config.yaml
parallel_block: false
init: "normal"
grad_clip: 0.5
batch_tokens: 65536
Each number is 200 + 30 x the weight over its row's rms, rounded and kept within 0 to 999. Layers, rows and columns count from 0. The size before them is the row's rms in percent of the matrix's.

# layer 13 MLP up, 1792x448, rms 0.179, rows 1605-1711, columns 96-127
102,198,154,222,142,181,244,221,196,215,192,230,204,213,199,201,175,163,178,233,246,203,149,194,187,166,254,254,172,203,189,226,181
103,159,166,168,189,267,196,231,255,199,193,196,190,193,166,271,173,199,207,179,169,250,195,196,148,219,199,161,179,164,164,218,201
112,200,237,178,185,184,230,179,212,163,262,174,231,159,236,207,164,231,252,192,185,176,195,216,216,209,217,236,222,226,191,199,249
102,138,241,198,198,171,177,177,223,251,209,161,172,223,160,232,208,151,214,225,185,172,211,128,206,285,214,176,237,199,171,213,233
106,166,125,234,223,233,198,259,205,187,200,180,183,241,233,168,187,230,237,163,224,165,247,189,142,201,212,168,173,242,234,197,146
105,244,167,175,161,221,213,195,216,218,218,187,182,208,206,184,208,193,206,189,180,192,166,221,197,235,186,151,177,152,221,206,197
104,179,242,240,295,225,198,226,184,268,204,248,137,172,227,185,172,228,189,209,198,195,214,217,188,163,182,188,236,196,177,189,170
108,253,170,200,177,194,204,169,255,231,189,176,216,210,236,201,160,202,243,197,190,220,194,171,165,203,220,114,175,231,155,225,200
094,250,146,254,163,219,207,139,176,255,226,189,203,180,217,231,230,211,209,245,134,269,283,240,247,204,187,204,185,196,184,177,207
082,152,160,161,182,201,170,206,219,155,169,196,181,229,227,160,181,201,226,202,194,219,182,277,224,193,179,199,193,281,176,201,186
112,222,201,216,155,199,207,168,182,143,204,191,180,182,244,179,215,212,217,218,174,189,204,170,168,192,222,235,237,272,163,187,173
110,253,200,206,195,237,144,182,176,179,172,216,190,213,161,162,176,245,199,162,192,206,215,151,240,183,195,220,209,202,117,170,229
113,157,174,237,223,228,221,167,151,193,185,221,191,236,149,228,166,190,212,167,205,176,158,181,211,199,177,193,231,184,168,227,216
097,174,178,223,204,230,188,242,177,224,238,159,173,214,222,263,183,186,178,179,176,195,217,212,135,233,170,199,171,161,205,243,180
090,169,218,185,233,182,223,205,231,190,219,171,142,194,180,200,204,216,241,208,168,208,225,196,273,178,211,174,202,166,199,179,211
096,190,151,243,187,238,163,222,162,237,207,192,171,200,218,231,174,161,180,246,233,164,165,272,193,196,177,189,182,181,163,165,168
110,205,196,240,180,164,230,216,195,235,219,234,180,214,224,172,138,235,184,238,229,192,163,177,237,232,200,209,167,232,203,206,222
099,192,228,160,189,177,198,222,186,210,236,175,219,189,125,222,208,197,202,144,114,200,214,197,203,248,193,184,182,210,197,200,179
102,202,176,223,220,143,182,140,129,204,211,170,219,238,178,194,149,241,187,254,141,241,219,210,179,189,182,193,179,122,235,197,199
102,170,189,219,229,146,204,186,228,215,193,158,201,232,206,209,169,268,252,236,206,238,181,227,211,183,249,199,191,194,203,181,105
105,213,186,204,178,226,243,220,244,181,210,164,187,214,200,185,202,208,181,191,186,187,216,155,225,159,225,207,174,199,241,196,211
090,223,192,181,146,160,193,193,176,188,271,166,189,210,180,180,187,210,197,178,242,158,239,233,138,204,166,194,232,228,208,183,165
094,219,154,212,184,239,299,211,236,290,234,210,202,183,225,172,163,255,210,212,226,217,198,240,213,154,207,223,198,172,141,163,212
089,205,209,186,218,187,200,165,192,202,207,214,201,184,150,216,217,236,200,189,182,210,175,153,197,196,230,213,235,207,189,203,183
105,151,188,160,233,179,214,201,234,234,188,202,187,167,236,207,185,176,208,201,250,242,218,212,252,205,200,180,244,218,190,197,221
105,169,199,180,241,166,204,238,214,160,161,196,230,211,205,202,148,192,217,202,166,240,197,173,226,178,203,193,186,190,167,195,146
104,177,180,201,230,230,221,197,247,199,227,193,127,211,234,208,162,219,130,236,195,142,234,249,180,191,162,228,206,220,211,193,211
096,214,224,250,204,222,220,254,211,189,163,196,227,198,167,126,228,187,147,180,251,206,211,168,193,241,202,195,239,219,253,213,142
083,235,188,184,190,179,142,173,190,215,213,162,210,228,179,205,216,202,219,201,162,191,224,171,187,126,224,178,164,167,161,204,126
100,243,195,171,161,168,219,201,223,171,186,160,172,187,182,133,150,164,167,251,171,225,231,224,242,207,235,214,177,215,141,235,210
100,174,226,177,198,187,186,227,248,174,207,212,199,200,193,219,162,187,233,174,207,186,222,195,209,166,150,195,212,197,207,225,160
094,238,251,196,124,195,220,198,226,197,194,169,213,210,194,253,197,220,175,181,224,195,181,164,192,183,221,175,207,160,190,247,255
096,212,165,195,166,271,134,207,225,205,194,146,189,216,223,177,181,173,219,133,207,219,222,206,197,191,192,227,184,229,198,166,177
095,195,196,158,241,196,230,199,207,198,230,214,184,220,178,177,221,191,218,211,135,227,228,216,203,207,214,240,196,199,249,231,205
100,191,229,209,168,204,203,256,183,161,192,161,208,163,225,194,208,241,132,234,216,220,184,169,176,213,144,195,232,125,200,136,154
085,214,217,204,191,169,195,170,206,215,216,157,167,161,166,190,188,173,241,203,221,170,204,221,207,192,211,199,223,184,216,242,222
103,226,199,202,180,183,186,191,161,185,187,231,168,199,206,225,203,177,170,250,218,169,263,204,227,190,164,214,149,190,258,214,225
111,177,173,188,183,193,189,194,208,161,167,213,164,227,208,230,197,184,181,217,226,188,185,216,189,217,117,198,193,213,175,144,196
101,195,187,181,196,168,204,196,188,212,180,223,150,243,215,252,185,243,200,216,182,219,242,241,218,201,179,167,211,229,217,204,234
112,194,189,194,166,190,269,243,191,231,236,145,220,163,166,243,210,155,209,254,213,198,188,196,231,169,179,193,191,216,155,226,213
098,175,192,219,179,184,188,167,174,230,171,202,196,191,186,233,237,213,213,195,194,226,132,192,217,223,167,152,167,252,159,195,203
093,214,209,255,199,180,280,217,199,232,221,243,184,240,140,182,224,162,202,184,193,217,161,177,196,157,222,208,206,179,252,221,219
097,182,170,204,195,174,158,167,199,174,192,230,169,212,253,133,127,190,239,207,223,182,194,228,176,170,177,197,135,156,189,165,184
091,209,109,227,219,224,168,177,219,217,186,171,175,156,190,174,185,138,209,208,232,253,203,179,218,175,217,218,177,222,184,215,200
095,255,168,239,187,268,202,182,234,206,212,202,169,188,212,202,207,196,210,181,234,172,190,199,219,194,164,140,238,220,107,222,168
114,166,203,151,188,178,193,140,196,204,224,129,210,199,234,193,282,210,212,191,184,224,209,193,162,181,218,252,193,117,182,142,211
123,180,198,188,210,209,194,213,218,212,243,196,166,165,138,203,150,219,206,199,170,236,250,195,198,226,140,214,226,228,203,203,167
092,123,237,170,162,198,205,240,173,195,224,219,232,238,163,149,180,192,197,175,204,178,231,258,174,240,191,209,220,239,189,209,216
090,216,196,211,195,208,155,146,199,176,120,183,218,184,160,165,251,213,210,220,233,221,213,220,179,242,192,196,199,198,220,204,196
080,215,206,221,199,188,161,175,204,218,187,204,196,218,179,229,250,243,215,231,231,188,188,214,276,190,216,159,231,182,214,180,191
086,158,241,235,159,196,132,197,220,205,214,181,192,188,178,225,184,161,145,222,240,196,172,174,219,158,204,213,210,204,216,242,198
120,203,187,210,199,216,231,242,212,232,205,208,169,161,182,224,191,163,229,211,144,208,186,192,176,165,179,242,198,273,188,224,220
090,264,230,178,199,153,161,254,224,174,218,183,182,165,278,159,183,201,211,186,200,236,218,167,187,277,178,168,212,159,176,194,154
111,236,170,202,190,203,203,212,188,216,232,226,155,183,181,247,208,205,222,182,246,165,208,223,180,159,173,176,172,259,209,193,176
108,188,254,275,225,183,207,211,203,235,204,210,192,135,194,195,225,231,224,219,189,223,138,179,161,197,235,210,190,228,179,243,258
098,162,201,194,205,215,217,196,182,163,137,204,191,171,189,164,215,199,166,175,212,193,189,238,171,242,220,228,224,179,171,162,266
100,208,260,143,179,223,243,207,227,243,231,233,176,226,200,156,195,258,191,162,197,185,178,180,213,192,151,196,144,191,192,256,215
109,194,225,193,219,190,233,174,268,196,221,180,140,219,153,206,163,186,187,158,192,214,260,218,174,286,214,244,176,244,238,218,184
111,212,126,160,215,184,218,158,216,209,207,210,138,248,230,171,203,202,180,151,217,222,216,183,246,175,285,179,191,143,214,222,150
098,212,212,207,173,195,185,211,156,145,233,200,233,183,208,189,229,115,184,199,173,229,172,202,184,202,224,171,115,221,236,206,177
109,240,209,205,199,254,230,246,190,240,212,169,206,198,175,184,212,238,165,163,212,212,210,221,235,208,212,227,200,203,250,159,208
095,202,195,238,184,174,223,202,203,184,177,216,204,200,231,201,238,220,233,194,254,246,205,226,209,203,190,226,189,215,183,182,216
100,206,241,201,211,155,162,200,249,182,186,142,197,203,182,238,214,201,188,177,250,243,252,154,191,237,177,178,229,226,188,211,166
110,175,190,207,165,189,183,203,275,184,197,134,164,173,207,197,242,156,173,229,171,224,207,194,194,214,91,193,172,173,162,147,265
089,160,189,173,170,198,188,182,236,252,184,191,198,178,173,187,181,206,184,176,166,224,191,162,174,216,159,196,192,194,158,223,185
098,185,172,196,240,206,208,219,176,171,165,213,201,193,153,192,184,167,205,182,169,219,203,204,200,216,230,206,195,217,192,135,205
131,155,147,178,222,263,193,192,217,191,229,188,176,213,193,160,213,218,216,193,135,237,153,142,189,224,170,199,194,178,263,180,176
106,208,188,223,183,170,270,220,226,186,162,144,218,215,174,186,235,242,150,201,211,231,208,183,209,229,181,254,158,197,144,204,222
112,186,181,240,210,154,265,134,217,184,198,241,206,157,199,181,212,228,191,134,194,224,195,211,195,243,210,186,227,173,141,200,206
160,182,180,251,216,182,228,206,211,164,216,218,189,182,189,198,198,167,178,130,217,208,182,158,170,257,158,200,221,207,157,189,211
092,191,157,219,202,163,209,200,198,169,198,203,207,154,215,229,276,195,163,220,222,172,212,222,247,236,252,237,189,209,198,217,173
104,181,200,251,143,217,217,213,204,174,161,228,155,212,165,204,181,240,198,214,186,214,182,201,181,180,189,242,176,217,198,144,201
096,220,205,199,238,183,193,186,265,207,187,229,181,165,165,197,221,159,181,217,165,217,219,207,205,170,209,153,245,185,199,208,181
097,205,232,202,171,250,223,217,203,222,155,177,176,220,218,192,197,183,159,201,235,178,166,223,232,210,176,201,201,178,268,208,219
100,198,222,116,185,220,256,215,257,199,244,192,190,145,188,223,217,219,188,177,206,269,201,210,224,174,219,198,228,208,218,231,224
109,220,211,196,175,190,193,149,199,253,169,238,208,109,176,205,206,221,151,193,237,218,213,258,192,195,164,210,230,194,174,148,182
101,208,172,197,201,212,150,196,208,162,249,250,153,159,259,170,249,191,227,142,230,225,180,203,198,186,255,217,153,167,204,148,194
111,267,168,165,250,169,222,204,205,193,212,187,150,261,174,168,157,241,198,152,230,204,136,174,212,148,183,199,230,178,200,200,241
100,181,155,281,199,221,217,185,233,142,187,217,175,191,229,227,236,179,203,176,203,186,241,222,191,213,206,181,224,223,235,194,175
099,238,157,175,210,240,240,138,225,144,194,192,188,177,192,217,171,244,234,194,196,154,190,194,213,160,242,227,197,230,214,208,213
099,219,230,209,206,162,193,235,239,215,210,144,225,210,186,258,204,176,163,208,191,242,237,157,234,231,196,186,197,201,192,189,139
115,218,210,178,223,189,237,194,198,228,217,195,176,140,199,184,191,221,196,156,150,179,187,186,162,157,224,191,216,212,212,194,184
109,240,246,282,209,183,200,204,192,186,191,208,229,190,251,175,269,225,195,222,168,197,191,187,196,236,253,209,218,123,199,209,202
114,168,198,186,216,235,264,168,174,213,171,200,183,183,125,190,188,199,191,149,209,192,188,197,214,254,135,202,205,192,207,170,177
106,148,183,170,214,162,247,163,227,193,181,195,187,214,191,197,132,210,228,223,191,174,181,214,225,261,235,260,209,252,217,189,228
076,218,202,210,132,223,217,239,189,166,187,181,194,183,199,156,199,195,247,196,192,162,232,212,232,220,248,197,183,238,188,225,179
103,173,179,193,242,147,202,180,249,171,232,200,203,236,202,251,204,214,183,203,266,232,274,230,165,270,226,170,156,157,195,263,209
105,238,205,229,194,173,203,168,173,157,178,181,172,178,228,270,218,180,237,175,248,177,185,197,241,159,205,198,198,186,148,201,181
106,151,204,200,247,137,223,192,177,182,166,152,177,168,215,176,213,210,155,257,163,229,225,201,174,189,208,136,202,160,219,226,213
110,168,249,227,242,193,210,206,193,180,197,209,149,180,162,201,176,148,182,174,149,194,249,172,217,187,238,160,242,230,216,200,220
079,202,232,160,179,174,253,187,210,161,170,229,255,208,174,214,204,148,205,236,197,169,200,218,141,216,236,213,217,171,178,230,151
101,213,194,270,176,210,196,260,221,246,215,261,149,207,187,166,197,217,188,212,180,198,201,192,199,149,216,188,133,146,186,180,251
111,149,243,191,179,213,259,190,238,198,172,224,143,196,227,214,243,218,217,136,155,217,155,155,179,164,191,200,200,162,177,197,198
097,164,206,201,178,236,228,201,153,210,210,157,163,176,121,196,141,178,251,187,187,226,154,215,203,183,142,206,160,123,161,213,199
096,188,202,188,187,237,198,239,207,207,260,210,180,174,203,184,155,204,195,186,203,206,239,148,182,182,285,183,167,267,188,186,232
097,137,215,198,238,180,245,224,212,173,193,209,191,214,209,135,233,242,178,205,207,219,175,207,174,185,201,182,206,205,160,170,206
096,194,185,237,218,183,211,202,196,207,240,253,212,222,236,211,141,207,190,230,208,174,189,168,157,174,228,208,169,175,200,208,201
100,237,236,234,199,228,238,126,221,228,189,204,171,207,245,186,202,247,210,181,204,205,219,209,168,185,191,162,207,192,191,235,204
097,214,225,205,167,226,152,171,258,184,254,219,176,171,234,209,193,159,186,174,222,219,241,184,158,252,219,154,243,212,174,173,159
118,205,214,204,199,227,225,181,263,243,250,246,194,262,187,268,224,185,180,174,186,220,168,234,224,188,208,229,152,197,208,197,208
083,162,212,204,234,161,240,238,178,188,159,231,173,178,179,230,214,148,210,217,210,159,186,196,198,220,225,210,184,174,210,217,239
102,158,227,210,170,203,166,193,167,231,190,240,171,194,197,228,176,197,159,183,194,213,211,199,202,217,222,232,175,193,243,200,231
084,187,213,179,252,192,182,180,226,152,194,217,139,171,197,266,200,206,167,216,180,242,237,236,169,184,200,217,187,254,198,197,202
107,252,202,167,232,199,184,230,189,197,179,176,188,192,196,218,217,193,168,222,210,179,200,230,212,185,218,165,221,111,234,176,182
080,237,234,221,229,221,180,197,210,157,214,172,239,219,216,191,206,220,218,218,230,175,247,220,147,226,200,163,162,192,235,141,166
086,179,220,225,177,163,219,167,181,195,175,197,180,198,134,235,150,259,190,193,216,205,196,182,181,184,212,185,219,203,215,214,224
114,235,220,208,200,227,193,189,215,172,162,198,178,179,196,199,202,195,157,207,188,211,171,200,197,237,234,191,216,246,234,137,166
# layer 13 MLP down (transposed), 1792x448, rms 0.0364, rows 1605-1711, columns 96-127
094,204,198,199,198,210,199,190,219,178,217,223,178,179,171,200,260,221,219,161,137,215,159,236,238,215,178,222,203,212,186,240,228
102,156,181,184,216,201,194,207,225,219,164,171,246,172,245,200,206,252,237,204,245,205,189,261,198,258,198,178,178,189,184,253,144
099,201,271,139,160,211,189,220,228,225,179,208,143,181,177,213,213,183,226,181,180,213,228,251,151,154,193,214,148,172,178,190,174
098,193,193,270,186,145,158,217,185,154,180,244,200,185,238,224,231,249,176,235,242,229,214,217,235,219,189,183,150,194,180,160,174
114,224,260,201,221,225,241,176,253,233,150,138,184,180,193,196,211,159,210,207,233,156,213,169,232,185,215,203,212,185,209,168,204
109,160,204,195,189,166,200,212,188,185,213,218,172,187,189,163,147,218,212,190,212,207,148,195,179,246,248,235,254,248,195,233,170
108,202,163,173,208,144,207,267,116,171,170,171,238,201,170,227,206,148,190,204,292,147,193,165,161,186,202,152,229,183,241,250,158
104,238,174,184,187,231,209,220,241,260,217,174,186,236,244,198,195,250,247,214,234,179,211,185,264,186,180,169,150,184,167,213,173
098,219,218,235,197,182,178,251,221,170,227,173,259,229,176,201,170,208,190,185,218,220,229,172,200,173,257,198,239,195,228,189,239
081,145,152,150,236,215,253,190,224,216,148,211,209,213,253,241,203,228,159,234,233,165,170,215,173,176,246,175,210,226,216,225,192
105,180,213,228,250,174,205,181,160,200,180,167,213,235,89,174,237,193,195,176,210,205,198,185,211,177,201,180,218,207,173,188,178
097,246,200,206,197,235,177,246,223,207,194,178,182,171,189,179,190,192,214,167,187,175,202,168,170,205,210,210,195,218,219,235,140
115,193,214,212,195,253,209,246,193,207,192,188,214,247,217,218,252,130,225,144,208,195,165,153,222,186,179,155,208,219,183,225,183
089,185,204,186,201,198,161,212,165,203,261,230,147,201,194,225,210,194,216,173,228,202,194,172,170,194,205,215,187,194,211,181,200
090,238,254,209,236,234,215,244,219,184,212,217,158,212,228,200,188,200,179,230,235,206,226,217,237,154,233,212,202,198,242,218,152
094,159,176,204,190,195,227,222,213,238,149,205,209,193,221,178,183,178,187,242,219,170,231,128,257,228,205,169,228,216,184,178,223
105,223,174,214,222,210,211,195,216,196,167,235,150,253,181,181,213,206,206,170,256,124,203,227,201,185,189,242,240,209,185,224,169
104,177,242,214,193,216,242,234,202,224,245,193,240,235,165,142,171,217,264,184,203,217,250,230,170,190,209,205,196,222,234,145,207
099,222,206,180,195,176,165,179,215,203,246,240,202,205,268,180,218,203,211,212,264,207,179,182,169,184,177,217,157,240,178,180,168
103,218,225,149,229,201,201,168,198,224,213,182,238,217,211,212,113,215,231,222,259,158,266,195,201,191,256,238,148,214,193,187,205
098,217,210,218,204,196,240,203,241,151,202,160,179,175,224,241,205,143,171,201,159,186,206,211,247,230,238,274,215,245,166,200,212
089,189,201,211,208,182,154,133,165,224,141,190,175,234,193,230,162,173,192,223,212,198,172,202,188,168,238,210,233,176,190,193,219
098,208,197,262,172,193,236,240,252,187,191,213,201,176,157,237,204,239,204,181,208,211,158,173,228,165,194,211,222,164,218,219,236
082,173,213,145,201,231,193,230,214,240,174,216,201,182,216,186,221,184,171,196,186,176,194,238,207,175,216,211,192,252,244,208,276
102,158,213,206,151,229,250,197,198,203,219,227,224,225,195,139,162,171,209,200,167,201,187,146,246,196,224,206,229,166,196,201,202
102,233,227,184,172,194,158,187,189,170,159,196,167,228,213,226,230,228,205,192,216,144,195,171,220,188,190,203,196,163,160,254,203
103,205,199,222,184,211,193,189,232,172,257,173,204,202,203,188,219,255,136,202,188,248,172,163,201,225,227,189,172,193,214,252,196
098,220,179,185,190,194,169,194,209,166,185,218,228,224,125,179,176,215,218,230,173,169,186,235,162,176,207,216,149,192,251,184,195
087,200,246,190,225,180,171,179,230,215,203,202,225,193,180,179,194,283,182,170,150,186,183,202,162,249,159,212,195,218,211,211,195
098,248,241,189,213,206,224,263,127,212,195,182,203,210,233,198,208,216,230,188,169,197,242,214,194,210,235,179,251,196,199,120,198
090,207,203,181,197,241,194,232,179,199,197,207,208,181,195,194,213,197,273,222,186,176,209,190,263,210,246,173,239,158,231,193,146
095,205,188,178,214,190,229,193,215,178,161,222,221,259,215,214,146,221,207,143,240,202,191,188,235,172,215,195,228,234,160,169,131
101,273,194,171,188,253,175,183,227,157,203,242,199,249,158,189,222,209,219,188,180,185,188,234,206,151,247,187,206,213,199,229,226
100,184,203,219,175,189,232,209,221,193,211,188,287,158,218,160,208,159,266,203,218,223,272,204,120,212,163,151,184,239,194,210,254
103,195,226,182,246,191,204,199,195,244,219,166,256,231,172,198,196,170,203,223,226,192,193,191,196,216,164,198,254,180,161,233,157
085,203,230,202,219,225,195,211,212,206,203,149,230,172,239,229,202,211,202,212,182,196,184,232,178,227,200,199,189,195,181,230,179
097,196,200,206,210,210,248,172,189,190,173,193,193,165,200,222,228,232,216,155,180,199,152,177,190,298,198,157,157,200,186,216,210
113,234,205,177,195,187,156,151,186,240,183,192,178,193,289,240,179,209,212,205,175,204,216,221,197,187,174,125,182,178,206,241,174
104,184,182,168,162,212,156,190,226,219,131,223,157,215,220,227,188,195,153,204,187,202,195,194,193,157,218,186,207,177,220,219,214
104,189,206,213,198,255,224,190,232,154,214,215,192,217,181,188,209,145,192,203,178,186,188,227,209,225,200,167,205,143,188,171,171
095,188,248,212,202,215,220,235,226,157,154,184,212,258,236,209,215,240,181,135,191,185,158,173,182,198,196,212,227,209,179,209,207
093,133,215,207,228,196,212,280,185,146,215,191,181,164,221,211,194,213,193,176,234,152,213,174,167,219,162,230,223,286,198,201,203
090,217,180,177,175,215,275,201,266,213,282,213,217,206,221,250,166,193,201,239,174,170,225,237,188,172,163,205,206,186,174,255,191
089,168,199,209,259,229,191,138,236,180,163,224,158,177,173,194,137,246,267,232,164,216,192,174,184,189,137,210,165,192,168,236,212
092,162,163,226,241,221,207,239,227,219,164,225,216,241,219,184,237,206,133,162,209,183,156,150,247,235,180,204,215,228,210,193,183
103,211,174,221,143,122,178,235,203,225,181,208,231,221,175,214,229,151,156,255,205,184,203,199,194,255,196,223,183,215,197,205,134
119,255,164,123,188,224,130,200,195,236,244,155,210,184,170,208,202,214,178,179,215,180,203,190,213,190,120,184,228,197,223,163,196
092,176,175,166,227,177,175,241,240,219,172,159,219,181,171,208,205,177,164,195,180,247,232,170,158,247,236,220,237,262,170,185,175
091,147,229,266,232,196,176,208,206,204,212,181,201,233,184,218,184,207,232,169,140,183,237,142,193,277,228,223,218,158,203,157,191
081,194,153,172,173,221,245,249,215,228,196,233,210,220,180,251,181,180,211,215,195,173,225,203,216,160,208,215,209,180,231,235,187
091,152,177,209,210,244,177,194,169,220,224,228,201,190,229,149,204,186,209,182,167,204,176,187,248,180,183,225,159,233,204,233,267
112,225,200,185,149,177,231,231,211,237,240,204,243,254,231,166,222,209,175,198,220,123,211,229,174,176,139,207,257,186,195,220,197
092,186,178,206,227,226,247,137,139,251,213,191,237,232,155,223,208,238,189,206,200,193,191,178,222,253,180,292,199,133,215,203,230
107,196,172,213,242,122,201,155,168,169,198,199,260,210,162,185,187,190,152,185,218,178,199,181,201,152,244,250,194,199,225,262,182
104,199,220,193,217,239,192,215,177,179,214,207,133,206,190,174,179,249,119,195,187,163,207,237,157,167,225,206,177,227,212,193,135
091,217,221,183,211,230,149,177,199,183,201,156,173,209,243,204,231,161,198,242,183,241,213,184,186,224,180,226,182,224,181,207,230
093,214,230,225,146,187,170,192,189,216,201,202,208,236,225,125,181,149,213,192,232,185,193,256,232,182,197,193,194,242,237,230,198
116,220,248,215,183,215,216,216,237,172,183,248,236,264,192,186,153,235,236,241,185,181,219,243,216,235,214,192,172,164,183,199,173
107,198,181,156,169,194,144,208,176,226,213,237,239,150,194,187,263,186,240,226,185,228,167,252,130,114,190,269,198,207,191,166,143
099,187,172,198,182,199,214,166,169,197,179,176,140,182,234,192,196,241,230,173,184,163,238,159,181,255,256,197,149,215,261,228,204
111,182,149,194,222,195,192,223,127,182,203,210,255,241,246,160,208,239,193,192,215,215,148,192,191,207,204,184,193,199,221,177,205
092,232,250,137,200,235,170,170,199,203,202,184,142,173,138,176,184,179,238,210,145,151,194,220,257,206,175,188,206,189,248,216,138
099,164,203,237,255,154,297,266,188,207,187,152,213,210,196,159,189,204,186,162,200,226,194,223,194,191,235,242,233,193,215,171,151
109,237,174,179,220,259,211,176,175,183,184,211,208,167,154,225,193,213,168,206,217,184,227,154,201,289,185,178,191,167,151,148,324
085,172,184,173,207,179,193,184,233,210,220,232,175,205,223,221,265,232,226,175,182,228,200,185,174,195,171,227,213,207,182,236,193
099,222,252,218,174,210,227,192,208,136,201,216,207,168,244,199,201,214,239,242,189,243,207,234,191,176,210,224,181,193,184,212,168
145,210,191,234,202,197,188,205,183,211,241,181,206,196,232,212,228,211,215,209,154,191,168,211,209,183,146,231,162,147,206,200,193
102,228,157,230,142,175,160,204,181,150,237,151,179,167,206,204,149,134,248,206,223,214,160,168,147,189,181,193,211,238,118,178,220
111,203,153,160,216,166,178,216,187,217,208,177,176,183,182,248,190,239,193,168,178,198,179,213,178,227,237,190,189,204,206,200,212
162,208,219,185,178,161,187,203,186,195,191,193,225,204,182,201,210,177,208,196,172,212,204,191,184,169,195,211,190,196,170,179,185
099,211,160,230,205,219,185,224,182,174,223,248,186,216,174,214,191,158,232,181,176,152,213,205,205,167,212,194,263,181,157,267,161
109,218,173,176,219,192,156,221,211,158,190,198,194,187,143,230,165,190,224,174,216,206,193,234,154,177,191,227,224,261,153,242,233
102,209,185,173,215,148,214,223,204,186,252,172,222,201,172,215,158,130,169,186,198,180,189,142,243,229,232,181,174,192,222,235,226
103,202,173,224,216,208,234,199,163,194,208,181,115,223,187,202,157,215,183,153,183,255,218,221,176,211,134,216,216,205,225,168,140
098,230,185,164,257,212,186,165,173,226,180,227,253,239,208,183,215,176,206,195,217,236,207,200,176,239,182,203,233,216,225,223,163
122,202,202,146,209,190,136,205,178,215,124,251,179,209,193,213,241,168,185,190,221,185,219,179,183,182,223,147,220,168,199,254,164
091,177,216,237,219,175,271,108,196,171,216,186,208,180,182,201,210,204,142,154,182,209,217,250,196,170,213,161,199,217,173,183,210
108,210,229,208,174,213,231,258,156,213,189,164,249,252,202,173,191,186,181,255,211,216,196,200,205,157,182,237,213,171,214,134,246
102,221,247,227,184,232,219,177,138,210,260,229,188,204,178,232,255,201,236,178,138,151,190,221,196,106,202,235,239,184,190,208,191
092,170,268,186,202,211,187,220,207,175,144,228,175,206,216,243,204,256,208,167,223,165,202,210,194,147,127,233,213,126,186,199,191
101,224,238,215,208,181,194,199,157,179,165,173,182,194,222,158,175,259,171,184,203,150,233,200,224,234,184,182,216,225,262,267,195
113,231,229,191,182,244,215,186,202,151,250,195,150,222,130,192,220,154,223,169,202,190,209,125,203,185,166,205,225,219,160,153,163
100,164,185,150,190,259,177,209,192,196,215,198,157,130,197,246,151,220,181,201,211,273,206,186,184,167,172,186,222,230,189,217,149
098,240,186,196,222,208,192,189,187,162,184,210,229,183,108,197,168,205,218,189,176,232,169,246,215,207,168,215,238,210,228,202,186
114,202,236,203,154,229,197,196,245,195,216,165,196,187,181,171,192,226,212,121,197,227,206,226,200,146,141,244,186,178,218,206,187
083,195,132,203,205,178,219,203,201,205,201,225,184,186,182,198,225,198,238,189,168,197,200,196,186,181,177,229,241,218,257,226,236
102,211,175,243,202,217,183,243,250,180,178,200,203,251,236,194,265,186,204,217,158,182,150,159,202,299,258,232,176,196,180,207,194
119,194,180,195,253,187,189,174,233,217,184,193,175,196,169,172,170,261,237,225,177,151,189,181,225,148,211,178,205,219,209,214,192
098,172,168,214,201,213,192,178,170,182,234,191,186,204,194,205,187,172,147,212,178,183,227,207,183,238,227,149,178,193,168,196,160
099,218,242,185,204,205,245,202,204,206,205,152,196,198,214,212,218,209,194,215,231,168,153,196,210,224,212,178,214,211,215,171,220
083,209,217,195,185,197,230,189,184,242,197,203,187,217,188,212,229,175,144,160,180,212,135,187,185,241,204,221,187,195,186,178,199
117,258,206,221,157,244,231,162,218,196,203,226,223,270,206,225,174,271,209,294,179,183,199,218,177,167,202,212,194,191,209,216,206
100,223,235,229,213,170,190,203,263,156,158,201,209,200,186,213,140,214,235,217,257,206,203,206,242,226,209,193,207,249,164,245,195
111,191,207,193,181,187,207,223,207,182,231,141,193,200,189,204,135,169,236,257,176,168,235,255,233,226,190,223,207,185,178,140,206
092,221,185,182,156,205,201,249,184,229,210,229,227,160,198,150,201,178,258,197,150,161,240,207,210,189,208,169,195,195,145,199,225
100,202,204,213,237,234,224,224,250,216,203,140,168,140,234,240,271,227,178,228,217,241,204,186,171,187,229,192,253,172,195,161,266
095,227,195,192,244,170,204,229,256,196,233,253,226,194,191,261,186,228,192,238,189,184,191,215,215,216,223,218,187,261,219,218,191
110,199,223,193,241,209,201,232,188,207,166,194,172,190,177,201,170,256,190,178,181,248,243,222,231,169,271,165,200,218,185,183,244
092,228,203,188,225,137,187,194,228,188,204,233,235,152,187,170,204,196,213,184,222,165,182,154,216,220,232,202,196,184,224,203,201
143,170,232,187,257,171,199,206,185,198,259,204,206,209,201,177,244,178,222,181,156,191,182,202,222,199,222,204,188,145,197,226,182
083,206,174,203,169,202,223,220,210,232,230,216,176,208,229,297,183,188,204,191,206,162,234,225,228,239,183,189,234,192,203,170,158
102,224,189,217,232,226,202,164,244,186,212,153,215,229,136,146,222,167,232,247,212,214,229,186,170,247,207,179,235,188,211,163,181
083,253,212,253,201,177,221,253,216,194,181,164,276,186,264,230,151,145,244,245,211,195,171,178,195,185,198,178,191,265,250,198,199
101,253,213,219,213,172,200,181,161,230,135,204,218,221,239,183,154,254,172,174,207,212,155,198,186,167,187,193,189,202,226,228,219
080,223,188,185,163,181,196,154,205,241,190,230,188,133,228,189,121,163,236,239,203,180,192,221,223,203,188,192,185,203,177,212,233
080,173,175,180,259,241,238,179,154,261,169,161,217,184,196,223,175,204,232,149,200,196,200,235,218,198,162,199,227,180,235,157,209
110,190,184,213,261,162,181,182,231,198,164,196,231,226,206,170,179,179,184,198,198,153,195,176,166,214,223,276,147,253,240,270,210